config.toml
num_hidden_layers = 22
hidden_size = 128
num_key_value_heads = 1
intermediate_size = 320
vocab_size = 1024
norm = "rmsnorm"
rope_theta = 15200.0
rope_fraction = 1.0
tie_word_embeddings = false
init_std_o = 0.0
beta1 = 0.95
lr_head = 0.0125
warmup_steps = 200
final_lr_fraction = 0.0
max_seq_len = 256
Each number is 50 + 12 x the weight over its row's rms, rounded and kept within 0 to 99. Layers, rows and columns count from 0. The size before them is the row's rms in percent of the matrix's.

# layer 2 attention output (transposed), 128x128, rms 0.155, rows 7-43,71-106, columns 64-127
098:43 36 42 65 45 46 29 56 43 38 61 52 60 37 40 29 59 47 38 27 38 37 51 26 52 56 55 44 28 61 31 47 46 47 55 29 54 53 51 63 32 51 63 69 36 47 32 46 41 43 52 48 51 61 44 61 61 47 52 55 50 41 42 63
098:36 66 19 45 58 57 41 46 56 56 38 64 42 58 42 40 51 35 39 54 55 43 28 55 52 50 30 39 66 59 29 44 39 68 38 39 46 64 62 64 57 36 55 49 58 37 56 55 34 54 51 47 63 50 61 50 24 47 51 70 46 56 19 61
097:50 51 42 43 47 36 59 43 65 55 54 42 66 61 43 44 55 40 49 37 63 45 60 60 68 49 51 22 72 36 32 49 65 86 61 39 61 54 44 61 14 52 54 37 44 44 50 43 63 38 45 48 46 24 46 43 37 57 58 50 38 49 56 55
097:51 34 45 56 52 51 60 47 44 28 47 54 61 43 71 53 57 71 81 58 74 54 55 54 37 54 61 53 40 61 38 25 62 36 74 57 40 41 42 39 57 52 57 53 81 35 64 58 61 43 64 52 58 65 52 49 61 49 57 34 41 51 23 66
092:67 31 63 39 42 65 45 57 65 39 38 33 71 58 46 43 37 52 42 46 42 54 40 18 66 50 61 44 53 37 46 61 54 61 74 36 65 37 45 46 42 56 42 70 60 71 43 67 35 34 39 50 61 63 47 25 40 49 41 47 42 34 40 56
089:47 51 48 25 74 55 56 53 34 61 46 54 47 53 31 45 45 48 60 56 79 47 48 44 33 45 45 49 74 49 48 58 35 48 24 38 76 67 58 50 34 63 80 48 48 60 56 58 57 20 52 42 68 67 56 40 56 49 51 40 47 56 59 48
100:60 71 53 57 60 55 48 43 39 45 28 37 42 61 54 52 74 46 80 53 42 53 49 36 48 53 44 39 36 69 44 57 52 60 69 43 45 44 53 48 53 46 49 35 26 57 67 39 45 48 63 51 53 41 36 68 64 57 50 34 29 41 35 52
101:52 32 34 64 61 45 37 62 48 66 59 40 30 58 27 57 45 49 37 45 42 48 21 51 58 32 38 42 45 65 65 24 54 53 37 52 45 77 44 48 56 48 53 46 50 62 45 60 61 49 63 54 52 42 49 74 60 65 48 62 45 62 54 44
094:64 60 50 31 50 52 62 38 62 35 54 54 52 59 16 47 58 44 42 62 44 43 78 66 35 56 51 47 60 45 49 61 43 61 49 55 55 41 40 62 54 75 47 56 45 49 76 55 46 34 32 36 66 40 49 50 55 46 36 81 41 58 42 41
091:55 73 45 74 42 47 30 66 48 40 51 36 31 42 32 42 42 58 33 60 34 62 64 60 32 19 62 38 53 41 65 30 34 60 67 32 35 51 45 57 44 62 44 41 41 45 36 40 64 44 57 33 54 71 38 27 67 54 42 49 45 62 50 59
100:22 55 46 56 50 57 46 47 47 34 44 29 73 57 35 40 37 64 42 56 36 59 64 49 55 58 36 33 46 42 75 66 61 29 39 38 44 74 28 45 63 27 54 58 45 51 53 52 46 34 45 60 41 47 51 49 66 47 43 53 47 43 36 72
095:55 63 48 72 51 47 88 52 53 40 62 57 39 37 42 55 76 42 42 54 58 36 66 55 36 38 63 47 58 30 40 50 44 65 43 48 68 79 38 62 46 36 46 50 51 52 50 52 36 49 53 50 33 43 46 47 55 40 50 73 79 55 54 50
090:55 45 59 44 66 50 60 31 62 50 49 58 35 52 38 45 45 62 52 47 27 35 53 43 44 55 68 53 42 59 60 58 72 34 42 44 49 50 48 46 58 38 37 43 55 26 63 44 40 41 40 50 60 31 56 72 52 54 38 42 50 44 45 42
087:54 58 68 34 68 53 54 60 40 72 39 62 53 57 50 58 63 48 35 49 53 65 43 44 49 34 33 37 63 19 52 41 26 37 44 60 36 40 72 67 49 56 49 42 58 47 60 46 46 51 54 82 38 55 44 53 58 55 52 55 57 52 57 34
091:53 58 59 33 72 38 53 56 17 54 34 61 72 49 44 34 57 49 65 52 36 72 38 79 49 45 31 57 57 55 49 45 39 51 42 39 51 43 41 33 73 62 42 42 40 57 63 44 47 57 55 50 46 77 55 52 58 51 50 62 47 42 34 46
093:70 48 39 82 55 45 79 52 57 61 44 71 54 70 59 34 49 44 38 29 54 54 60 45 45 64 65 41 42 62 52 40 64 68 48 67 55 50 70 48 61 47 58 38 49 65 43 58 51 47 68 53 49 41 39 54 48 52 52 61 55 57 34 84
093:47 37 58 44 36 51 38 73 57 59 38 43 58 32 30 46 59 43 66 69 36 24 61 44 52 42 39 29 48 54 49 64 44 42 52 44 36 40 51 71 29 14 55 61 40 44 58 65 68 50 61 54 43 64 46 57 50 32 56 61 57 62 48 49
087:68 33 43 41 65 41 50 62 64 48 45 34 54 65 35 58 48 59 55 42 56 47 51 55 54 43 50 40 19 60 60 50 46 55 39 35 64 53 50 38 56 43 48 56 47 57 37 29 52 41 54 60 57 36 64 36 47 84 53 49 29 51 67 54
100:50 47 60 42 39 40 33 57 52 30 28 38 55 44 48 56 39 60 61 40 67 54 48 67 60 64 51 61 54 56 48 39 69 57 50 47 57 40 29 53 75 59 22 53 64 61 52 72 59 58 44 23 58 56 35 70 45 38 63 29 47 57 47 55
088:57 80 23 61 49 41 49 51 64 60 42 44 46 32 42 70 69 45 35 56 42 60 50 51 33 58 54 54 40 68 66 69 36 34 35 60 32 60 36 69 46 72 25 56 49 53 53 47 44 64 59 43 43 63 41 47 54 54 31 39 38 38 50 63
092:40 51 61 56 50 50 33 50 58 36 62 66 59 69 63 42 42 61 59 53 30 45 71 52 54 61 29 67 39 64 59 46 58 64 54 55 72 29 75 66 62 46 49 38 47 41 58 51 23 43 43 53 68 53 39 34 38 42 49 52 41 57 54 63
095:58 49 31 23 63 56 48 63 45 29 62 67 56 55 62 60 42 43 49 56 38 63 52 37 49 46 38 54 60 64 54 52 56 33 48 57 42 39 37 49 49 37 59 74 36 26 66 58 61 32 39 26 52 41 49 50 48 58 56 46 31 53 66 41
096:68 43 51 33 56 43 37 48 66 47 58 52 49 43 56 51 39 61 38 64 60 54 47 68 54 49 28 63 54 68 62 48 41 39 53 38 46 43 55 41 62 31 54 60 52 63 65 45 23 45 69 43 37 42 44 24 16 47 46 53 59 41 61 31
092:44 61 38 41 42 39 46 63 57 43 43 40 48 48 39 54 61 49 76 64 41 39 56 52 63 55 47 69 42 33 78 47 65 42 41 61 64 66 36 57 47 55 41 53 34 75 77 69 51 39 56 41 32 43 72 51 41 48 72 67 46 51 49 42
094:57 58 59 43 66 51 46 75 40 43 40 36 38 53 56 42 45 43 71 38 63 69 56 56 62 76 62 47 65 36 46 37 68 39 66 51 67 37 55 60 31 57 68 38 61 43 39 43 38 49 45 32 47 65 48 50 51 51 46 72 57 58 46 56
088:50 47 45 67 44 42 64 44 33 27 47 51 56 48 50 39 62 36 50 53 56 52 58 41 37 35 88 38 37 41 68 56 54 34 49 46 53 62 62 59 71 35 45 51 63 49 53 54 47 41 53 36 39 38 65 73 56 65 55 44 72 34 47 48
093:35 41 55 49 54 58 60 51 20 52 19 46 47 39 41 48 57 47 91 29 61 35 49 40 51 39 66 35 36 53 41 59 48 32 54 54 50 52 41 48 42 52 50 55 44 30 42 63 57 44 51 47 33 32 58 46 40 40 42 64 44 50 35 49
096:54 48 47 38 45 55 48 46 74 77 58 37 55 27 62 56 59 38 53 39 53 56 34 51 82 40 55 51 31 51 51 41 41 41 60 63 83 58 61 52 55 58 52 69 44 35 47 63 57 48 40 44 74 36 45 46 23 62 57 46 71 52 51 31
101:56 60 35 55 45 56 57 57 42 73 59 58 58 68 48 41 56 59 59 25 28 65 63 53 43 49 55 60 52 64 57 61 52 46 46 59 36 42 47 35 72 54 42 49 43 58 35 51 65 38 33 52 50 53 85 50 37 55 65 34 17 58 77 52
102:20 88 60 56 59 35 39 59 42 51 47 33 62 66 43 40 35 45 52 44 49 52 54 59 62 68 51 41 44 48 52 38 71 67 56 32 33 57 53 17 48 40 63 35 43 51 35 46 44 46 45 39 44 48 55 45 50 46 39 43 47 56 63 56
094:51 51 32 52 42 65 39 41 62 70 58 48 44 47 42 54 65 44 65 23 43 41 56 40 55 64 62 64 48 75 42 48 42 51 38 31 16 58 56 55 53 46 41 33 34 45 69 46 50 51 59 34 50 59 67 66 44 52 39 60 38 64 53 66
094:39 53 37 41 77 49 26 55 50 34 41 30 45 78 40 36 55 69 47 59 48 54 63 50 43 63 44 32 40 61 70 55 32 38 43 40 57 46 65 51 39 45 64 55 50 55 42 37 58 58 59 58 72 56 64 35 46 47 33 55 47 58 45 60
086:35 42 39 32 37 57 52 78 53 35 56 53 42 55 51 55 54 53 46 61 47 49 43 54 58 59 49 46 32 49 59 43 69 60 66 66 37 56 55 44 40 65 51 31 57 12 57 73 54 28 31 64 50 47 51 48 55 52 54 60 38 48 40 51
091:43 56 43 40 34 65 62 44 44 35 32 48 58 63 43 59 38 56 59 53 57 55 46 65 54 56 43 31 62 61 69 40 60 73 44 30 58 57 59 31 53 58 48 57 32 76 58 64 61 38 51 65 40 60 49 56 49 35 67 25 39 41 54 34
091:39 57 42 34 35 50 78 46 42 71 46 44 74 49 26 57 55 62 71 29 55 47 64 45 41 38 51 35 45 33 32 39 32 41 47 52 53 35 51 32 42 45 49 55 63 55 50 37 54 38 53 77 68 50 50 44 46 54 54 50 16 55 61 52
103:40 38 39 41 50 51 51 39 32 33 56 58 60 54 50 68 43 45 16 43 55 48 23 32 54 50 46 46 51 39 37 55 41 45 54 25 67 50 37 55 77 54 32 28 77 41 44 61 58 45 46 63 52 52 47 79 61 36 62 51 59 46 51 44
098:28 68 64 54 40 20 59 46 53 38 55 40 40 61 43 48 42 51 44 45 58 58 59 31 40 36 47 64 47 47 46 47 62 26 23 58 50 58 62 55 59 42 66 40 40 60 59 56 47 37 48 62 52 32 42 41 30 50 32 50 38 58 49 43
096:54 51 45 34 39 65 66 38 62 54 46 28 32 44 55 47 59 48 67 71 50 66 38 64 57 35 48 55 61 50 52 39 38 48 48 70 63 52 36 50 79 47 54 23 64 34 41 71 46 62 32 52 61 49 62 54 50 75 34 43 55 63 40 54
095:50 34 64 37 51 40 51 40 45 67 41 50 59 43 53 42 68 61 45 52 63 63 57 63 41 29 74 62 17 52 56 46 62 45 45 49 61 36 55 38 59 55 41 43 51 60 52 61 58 37 44 50 51 36 52 44 78 41 43 27 65 40 61 45
099:63 56 57 56 46 45 48 56 54 47 57 56 39 45 49 53 43 45 48 33 51 29 48 50 38 62 46 57 39 49 58 61 53 28 55 54 69 44 24 24 72 36 48 57 66 68 91 66 44 50 70 30 34 42 42 41 49 30 42 78 46 46 47 47
112:60 69 56 51 39 36 47 62 43 52 42 44 49 46 57 47 55 26 46 31 49 49 43 50 67 29 51 33 43 60 47 71 57 49 43 55 51 52 45 70 43 62 51 47 38 80 46 46 41 67 38 58 47 58 55 53 50 42 83 56 52 57 46 34
106:38 46 39 48 26 30 45 54 52 36 52 69 38 21 60 52 50 34 46 49 58 76 64 52 51 44 48 56 65 80 57 70 48 61 44 58 30 52 55 28 58 55 52 42 53 48 30 36 48 37 69 58 49 29 53 68 55 56 71 45 48 55 52 50
113:53 54 49 47 45 27 39 66 50 53 48 45 53 39 52 46 51 44 64 55 40 52 43 48 57 38 56 42 33 50 46 28 31 58 56 52 68 45 35 56 62 47 30 61 47 44 46 30 54 50 36 59 25 25 53 46 46 44 56 70 35 56 57 39
101:40 57 56 55 54 48 71 42 66 34 63 75 54 39 57 26 32 64 36 50 54 69 39 60 44 43 61 49 46 47 55 49 53 36 41 29 57 38 34 38 41 51 40 49 73 36 44 45 68 46 52 49 64 49 55 57 42 66 57 53 56 52 70 53
097:44 64 59 46 50 64 75 46 53 53 38 65 70 60 64 39 52 63 65 36 51 58 70 48 34 56 57 72 59 52 51 61 51 38 58 60 32 55 51 39 40 44 48 30 50 52 41 62 30 41 36 41 54 48 65 39 34 43 44 36 58 36 54 59
101:54 41 55 29 48 62 46 43 56 55 37 32 44 56 76 41 65 52 39 64 39 53 26 50 68 34 38 39 50 51 41 53 38 48 67 43 37 49 32 36 25 30 49 43 43 63 33 62 74 47 54 48 49 72 59 62 60 44 53 44 52 35 33 60
101:69 42 67 35 73 44 57 29 46 45 65 44 41 57 67 41 49 34 68 60 49 54 46 70 49 55 57 67 35 46 31 40 53 49 53 56 40 64 46 60 43 48 44 57 46 57 59 39 40 62 44 54 34 35 66 59 36 51 58 36 52 35 73 32
115:64 46 57 42 49 41 45 61 66 63 32 66 43 40 59 39 77 53 52 55 46 41 38 51 54 45 60 73 43 49 16 39 52 65 51 42 35 33 48 68 44 72 41 49 53 50 42 46 35 38 37 34 63 62 31 46 29 55 73 45 51 51 55 54
106:52 35 29 45 23 56 45 50 59 43 48 42 42 47 45 41 47 48 71 47 35 50 54 48 44 53 42 55 35 58 72 52 40 54 69 31 25 31 53 28 66 67 45 55 49 48 48 63 71 41 41 39 59 36 63 52 42 51 60 38 41 67 43 56
104:46 57 40 39 40 43 48 73 58 44 54 49 59 38 35 55 56 37 52 67 71 68 43 66 48 39 46 24 50 49 50 45 52 47 34 49 45 59 34 52 55 43 56 34 53 40 60 63 58 37 62 36 43 63 49 49 38 53 72 54 81 46 41 45
115:51 57 55 70 51 56 46 65 49 43 47 39 52 44 44 26 40 72 56 69 39 52 67 59 65 59 52 67 62 71 68 33 81 76 52 40 55 58 34 47 53 34 60 39 49 59 54 31 45 42 33 44 71 57 49 46 78 51 50 61 44 58 43 69
100:45 44 23 57 52 53 42 48 90 67 53 55 47 67 56 60 50 63 54 67 69 32 34 37 54 39 57 65 45 31 46 56 49 36 59 53 54 55 64 48 53 45 74 54 61 60 19 52 66 21 43 60 51 33 51 57 48 58 50 48 59 40 64 30
108:49 61 58 50 45 68 53 40 20 50 47 53 46 31 57 87 54 52 58 61 42 41 45 56 59 60 38 59 50 27 58 68 47 29 47 41 52 49 48 56 70 42 45 53 43 39 49 21 34 63 54 52 66 44 68 53 33 38 70 41 57 51 42 28
107:57 71 44 51 57 38 55 36 47 53 67 45 48 65 48 61 53 59 44 53 62 67 29 38 73 59 46 61 53 53 62 44 46 74 47 50 57 38 51 28 41 73 46 43 36 52 46 45 39 57 38 65 58 40 63 47 44 49 34 48 46 33 43 84
104:23 53 38 40 46 53 33 64 29 56 36 60 57 52 64 49 38 44 50 62 43 29 47 32 47 54 32 54 41 43 48 35 56 55 57 46 35 38 47 51 58 43 48 50 54 38 86 82 45 35 54 47 51 48 49 69 54 27 50 41 61 54 32 34
114:38 51 63 60 60 47 54 52 48 70 72 41 58 37 47 50 63 56 57 68 31 32 53 33 48 35 28 43 44 62 47 63 43 61 49 52 54 54 72 29 29 50 68 71 50 22 58 42 26 52 40 68 57 47 65 40 66 58 49 63 46 52 55 26
109:30 41 73 49 56 40 51 45 49 42 42 43 59 43 32 40 26 56 64 54 52 49 50 39 73 28 63 45 47 49 33 35 64 40 54 48 43 54 56 21 65 38 66 65 55 79 44 47 58 48 55 68 44 47 33 53 50 36 67 50 61 57 31 43
109:45 43 51 45 37 56 61 56 39 58 31 44 38 58 30 57 53 48 43 53 68 59 31 34 44 35 63 53 60 25 38 49 35 59 63 51 33 61 25 41 46 30 42 53 35 43 53 47 55 73 34 64 49 56 59 48 40 36 47 54 62 46 40 68
107:70 60 62 50 38 32 45 30 70 72 46 54 38 53 61 48 54 57 43 51 59 54 65 42 57 31 34 58 46 17 35 44 44 34 55 28 50 44 74 48 36 44 50 35 54 62 56 55 48 47 59 62 39 60 59 42 50 64 41 48 60 60 39 50
118:40 48 61 44 39 53 46 64 28 58 21 56 60 66 42 52 75 49 75 48 41 40 57 60 42 55 61 58 59 40 56 31 49 57 54 54 47 53 46 47 43 64 66 46 51 54 50 42 59 56 50 49 57 52 56 83 57 36 55 56 42 40 47 42
115:19 38 60 59 52 47 47 49 41 49 67 37 35 47 62 29 64 47 30 40 66 46 57 59 39 71 43 33 61 65 33 41 47 61 51 34 19 35 62 26 55 36 67 45 52 37 53 24 66 48 43 67 61 62 49 52 67 73 48 57 63 54 64 61
103:60 51 54 50 51 59 50 29 55 27 61 54 63 50 72 54 56 58 40 54 45 31 66 47 68 58 36 63 58 74 36 41 34 70 41 44 42 35 46 38 62 62 38 69 30 58 54 63 50 48 57 78 47 31 49 62 76 47 50 44 43 62 52 48
104:43 54 40 37 49 72 49 34 49 57 53 54 48 66 41 29 61 67 43 58 48 65 55 54 25 60 41 55 45 68 56 45 46 72 47 47 45 41 33 42 34 70 55 34 45 61 42 53 51 58 65 64 58 54 33 22 73 34 43 42 36 53 40 66
101:64 58 62 79 55 45 61 56 72 40 52 50 75 60 41 57 53 40 58 59 33 54 60 66 26 58 43 44 61 53 63 41 53 70 36 59 50 58 66 53 63 54 62 53 42 48 64 49 41 57 41 61 55 76 41 34 66 54 59 35 43 47 57 34
103:56 64 47 53 47 41 60 52 40 42 41 78 56 56 38 51 54 68 45 43 22 35 49 66 34 33 52 43 56 46 48 62 45 39 47 54 33 56 39 67 53 43 70 36 54 37 45 41 34 60 55 61 40 67 60 32 61 48 57 66 21 57 69 56
116:39 29 68 44 38 63 55 53 72 36 43 26 63 28 59 61 57 27 55 63 54 48 54 42 49 54 34 38 42 58 64 57 66 72 51 25 64 58 48 59 53 55 57 40 34 34 66 33 44 61 47 46 58 32 44 33 59 59 51 41 45 53 21 43
109:80 27 59 36 61 76 52 29 31 43 56 48 48 43 34 44 49 70 63 77 54 60 52 49 34 32 49 45 62 46 56 41 30 45 29 40 52 38 40 63 45 49 36 52 56 72 54 58 35 34 54 55 43 68 46 58 53 45 55 62 53 50 33 49
106:48 42 58 42 54 44 58 48 46 53 50 43 42 51 71 52 28 34 30 40 44 55 45 74 42 43 45 31 59 38 47 43 66 53 57 43 79 66 43 52 43 57 56 67 67 61 36 45 34 40 45 73 50 55 44 41 54 58 59 40 47 36 54 59
096:51 49 59 49 47 41 63 61 78 66 54 56 55 40 59 54 20 40 51 37 50 49 46 54 47 44 74 46 55 44 46 58 56 49 52 51 63 63 55 66 37 68 60 67 46 29 30 54 35 50 35 36 36 53 62 63 54 42 65 42 54 40 68 55
113:51 60 56 59 55 43 42 40 58 64 39 55 39 35 48 48 37 61 27 44 57 52 60 54 51 48 49 69 66 73 42 59 38 48 30 24 67 49 51 35 47 29 63 57 58 60 41 35 53 69 53 29 55 63 42 51 44 59 48 44 63 45 75 38
107:51 46 66 51 64 56 46 62 56 55 56 53 50 41 45 48 64 32 56 42 74 51 58 43 41 30 47 70 55 33 37 57 60 34 35 42 38 50 52 73 79 52 50 66 35 40 26 54 43 67 43 30 42 54 62 58 52 54 34 56 46 51 40 62
108:57 52 56 53 66 44 52 42 44 42 55 57 38 50 61 48 65 57 33 56 62 69 32 37 47 56 19 70 58 43 56 37 77 38 48 68 33 42 58 60 60 55 49 56 18 60 59 59 55 62 45 38 57 41 45 75 69 40 42 57 64 35 58 59
104:62 69 67 44 45 51 55 45 55 63 49 51 47 43 48 31 49 57 69 34 39 57 62 37 55 60 56 57 46 37 51 56 43 38 33 53 39 38 57 48 37 56 58 65 40 51 52 22 32 51 53 34 63 43 58 45 49 79 56 24 36 61 47 53
# layer 2 attention value, 64x128, rms 0.144, rows 8-43, columns 64-127
090:53 59 65 64 59 45 59 50 56 69 47 52 45 69 37 42 57 60 52 23 46 30 78 40 53 51 74 39 67 46 46 60 50 50 50 55 49 77 31 44 69 48 45 62 39 73 42 39 59 81 48 49 58 56 37 57 46 45 56 59 61 33 54 43
095:69 38 64 39 47 50 51 48 61 53 31 39 27 61 32 61 44 44 46 57 51 66 47 59 52 55 33 58 66 39 45 35 53 44 56 33 56 60 85 66 51 50 32 76 54 26 60 49 17 64 39 38 64 27 51 54 38 49 43 47 46 42 47 72
101:61 36 66 54 70 72 44 39 35 46 47 67 62 29 49 42 60 65 48 63 41 51 37 44 27 31 47 47 52 32 31 54 66 51 52 59 43 53 39 51 60 56 54 49 63 34 62 51 64 23 47 74 42 45 41 63 52 46 49 56 63 49 46 66
104:66 49 72 43 74 48 44 58 41 65 70 35 59 53 40 66 44 56 34 57 38 68 41 67 28 42 63 36 54 49 52 53 39 54 41 59 62 39 54 52 45 41 32 40 54 60 55 43 56 48 65 48 52 56 51 12 48 58 46 55 57 51 78 64
105:59 59 42 49 34 64 48 52 46 60 65 63 49 35 41 53 31 49 29 41 40 46 43 57 52 50 41 73 33 65 54 37 62 51 55 55 39 43 46 30 47 59 50 55 41 64 77 57 56 60 48 61 52 59 67 46 53 46 52 19 59 46 41 65
098:48 35 43 49 48 52 46 29 60 57 43 71 43 30 58 64 43 37 54 50 45 50 62 53 36 48 67 48 55 54 64 57 51 69 31 41 60 62 77 61 52 58 59 32 46 59 35 54 40 56 37 50 55 47 68 51 48 46 62 66 52 48 65 48
096:76 53 41 62 57 61 66 49 36 43 32 34 39 40 51 41 52 29 48 68 41 47 42 43 52 52 40 27 32 33 39 57 59 51 51 36 72 66 64 69 27 50 60 68 29 46 38 18 45 47 40 56 49 55 52 44 58 49 39 71 47 42 60 38
099:73 61 45 49 56 45 59 49 45 57 46 78 62 62 45 63 56 43 32 56 44 65 49 69 68 56 63 21 61 68 56 42 44 41 55 59 47 69 64 44 57 49 54 47 62 45 54 51 37 76 55 56 50 39 77 76 61 49 57 42 49 57 55 36
097:38 42 39 35 54 51 60 45 11 48 54 49 45 76 44 40 67 49 40 57 46 38 45 52 76 53 46 43 42 62 62 64 49 73 52 38 59 52 31 51 64 63 63 49 42 54 44 47 27 52 36 61 46 54 68 40 50 37 72 59 62 45 53 54
111:43 57 32 59 57 49 43 58 45 57 64 54 63 52 58 67 47 36 44 48 23 28 41 60 75 44 54 47 54 64 36 25 54 70 42 71 48 55 45 24 46 40 42 54 56 67 49 51 61 56 60 45 48 57 42 62 31 24 64 59 57 48 64 37
096:52 48 60 57 48 14 45 50 35 41 62 47 43 44 52 49 52 69 46 55 32 34 49 54 52 36 46 45 55 52 15 46 56 30 47 49 59 46 66 44 43 58 43 37 47 31 52 64 60 69 54 51 51 54 52 50 53 56 51 62 32 47 65 61
096:45 36 52 61 40 62 48 38 36 39 60 68 52 43 46 55 39 31 25 41 58 56 64 38 52 53 38 37 53 53 30 60 51 37 52 62 48 52 70 28 29 35 50 51 55 49 56 43 38 48 51 59 68 47 82 45 54 56 68 30 33 70 79 47
103:39 77 58 49 36 42 45 45 48 45 61 59 27 55 49 67 43 39 51 48 55 65 35 59 34 41 53 45 57 45 34 71 31 39 48 54 55 58 31 54 30 67 48 65 36 41 23 46 47 45 19 34 30 46 67 50 40 56 60 46 45 33 39 35
097:62 55 35 41 53 67 41 47 56 24 43 62 49 45 68 48 57 78 56 38 48 44 74 53 72 72 54 53 44 61 47 40 44 49 47 58 67 51 37 60 37 46 49 56 48 41 54 49 72 51 53 68 59 59 35 43 68 61 31 36 57 52 78 51
103:26 36 37 47 61 55 49 62 50 48 45 27 47 45 60 50 42 57 27 49 38 63 62 62 42 48 72 66 68 45 25 67 55 52 36 41 61 50 69 56 67 52 38 84 46 51 57 68 51 48 54 31 70 72 49 76 34 53 23 65 59 38 58 46
101:46 59 49 66 55 48 56 47 50 38 46 69 48 60 42 48 60 50 59 57 67 31 37 56 32 51 65 54 53 41 64 22 41 48 41 57 21 63 52 58 45 57 48 22 48 65 53 65 49 33 30 47 59 66 80 46 59 52 43 60 47 39 54 34
093:50 44 55 59 39 34 68 46 70 50 50 64 59 38 45 65 51 48 45 49 63 62 36 63 61 41 70 49 49 41 44 71 44 51 52 37 56 64 39 31 32 33 65 46 72 54 67 39 63 45 55 27 70 58 29 59 41 51 61 36 50 32 58 48
104:53 62 58 30 62 52 49 44 56 31 62 66 64 59 72 40 48 34 55 39 55 37 35 39 35 53 58 51 50 51 52 24 68 39 64 47 73 46 37 64 68 52 55 54 52 50 38 56 41 63 51 35 42 53 43 40 44 45 44 54 52 65 47 64
103:79 52 54 58 38 22 60 35 43 49 77 59 38 71 58 61 45 49 47 49 65 44 67 65 64 76 48 60 56 50 30 53 62 47 46 38 47 58 41 29 31 51 51 50 61 40 49 68 49 44 36 59 64 45 28 31 38 65 42 57 57 67 59 50
099:55 43 42 38 36 43 23 55 44 69 43 39 70 45 45 47 38 46 43 69 44 54 80 53 66 39 64 57 31 46 42 69 55 28 48 63 21 72 53 35 42 56 67 64 57 39 57 45 59 44 40 53 42 55 75 80 38 56 59 58 60 43 46 53
100:48 41 62 50 51 79 44 65 49 45 31 71 57 65 65 51 60 62 52 69 52 53 53 47 71 83 60 56 34 53 46 40 34 59 61 56 19 41 49 43 61 41 71 26 42 16 68 34 40 51 74 47 41 52 35 63 67 42 36 52 69 55 35 75
113:44 58 34 84 63 60 45 43 42 61 36 29 47 45 29 57 69 70 40 44 50 57 35 69 53 22 42 44 63 49 56 57 43 38 58 44 52 67 52 51 47 49 62 58 59 42 47 54 45 58 47 34 48 59 39 34 58 41 55 40 58 51 58 52
108:73 39 39 55 52 37 52 65 57 53 33 51 40 43 64 49 38 55 44 44 62 64 38 33 53 61 75 48 60 63 69 32 32 58 65 40 50 44 53 47 66 41 40 57 71 64 42 13 50 27 60 68 45 42 45 39 44 40 60 80 53 49 33 64
099:52 65 38 51 72 27 40 73 53 54 52 74 52 55 49 39 27 44 41 58 37 40 33 39 63 30 82 48 42 42 47 66 21 46 49 31 42 73 43 45 68 49 40 36 52 50 63 54 55 34 61 33 43 46 54 54 44 53 50 41 51 38 33 56
101:38 54 64 35 59 29 67 50 71 74 61 70 51 49 54 40 55 34 63 66 49 49 32 43 74 42 56 43 51 59 43 56 53 39 61 53 30 59 35 42 28 53 39 45 51 35 53 45 41 65 43 36 38 53 39 35 64 51 32 54 21 58 60 42
091:43 45 58 58 47 54 78 67 41 22 53 56 57 35 27 33 49 49 59 26 62 43 45 44 49 61 67 31 67 38 45 32 68 49 76 55 47 38 55 76 64 66 43 32 32 48 37 40 45 37 34 58 54 46 68 72 48 44 47 37 56 58 25 61
099:47 46 31 71 47 75 44 50 49 46 63 29 55 58 35 46 42 56 49 56 43 62 61 52 46 59 38 44 40 59 52 58 43 71 74 42 36 24 72 52 26 36 51 34 23 52 52 54 45 44 70 48 42 61 37 64 54 41 43 46 38 50 49 64
111:42 48 66 45 57 17 51 64 51 37 54 58 46 50 45 51 39 46 24 52 44 26 37 55 26 51 36 40 75 39 45 48 61 46 48 65 47 30 49 42 63 41 59 51 37 51 55 44 57 62 45 56 62 53 28 43 54 47 47 43 50 45 33 63
103:35 52 49 57 47 52 48 45 70 59 38 56 35 64 66 29 56 35 59 52 42 36 30 54 62 61 41 37 39 54 36 44 77 58 61 55 64 63 55 37 46 39 63 50 60 30 36 65 48 49 40 47 49 47 73 52 71 70 28 10 39 45 69 44
094:53 32 57 65 39 52 41 45 45 36 48 48 64 76 48 40 51 41 45 48 55 44 53 39 37 61 44 57 55 43 42 56 49 64 31 46 55 52 58 44 36 57 30 61 33 43 48 35 37 51 57 57 45 53 50 70 46 40 55 72 52 32 62 32
091:36 43 55 49 35 69 45 64 40 38 50 62 70 67 38 40 63 30 58 42 54 36 55 43 45 40 35 60 56 39 60 40 27 54 44 50 75 51 43 43 61 49 52 47 29 68 50 39 65 43 56 47 57 67 42 50 58 34 41 41 51 39 60 18
105:58 39 56 35 57 70 24 42 69 55 48 51 48 59 71 65 49 36 55 68 56 58 55 40 46 55 52 66 58 44 64 34 54 51 67 66 66 62 49 53 43 56 50 69 30 25 45 43 48 38 53 66 57 35 44 48 75 56 45 67 54 43 44 50
100:45 55 44 60 47 57 43 38 46 37 52 40 72 47 35 47 62 58 56 40 21 32 51 59 54 66 66 51 46 72 50 48 48 40 47 73 48 37 51 24 59 48 62 36 43 75 63 57 47 49 58 67 38 41 34 51 41 74 30 66 50 49 46 50
102:53 33 73 32 49 48 65 43 47 53 31 29 67 65 31 29 48 57 47 44 38 79 56 43 60 48 72 64 40 49 46 69 59 60 51 46 55 60 55 55 67 37 77 34 44 61 46 69 33 44 51 41 51 34 68 60 33 45 47 63 57 37 53 46
099:61 55 55 48 50 50 58 56 24 52 74 62 48 51 63 49 59 53 66 57 29 56 52 56 53 63 41 54 57 68 68 59 62 46 57 37 42 29 57 39 63 53 50 70 57 43 62 79 52 53 49 43 57 49 34 39 41 28 15 44 42 60 54 35
100:45 40 49 43 57 40 44 52 37 57 32 50 33 38 60 49 63 76 29 24 59 39 44 50 48 59 46 45 40 38 59 36 46 58 54 42 36 34 36 56 54 48 60 60 47 26 53 19 57 56 49 45 46 64 53 67 43 61 52 47 53 74 54 56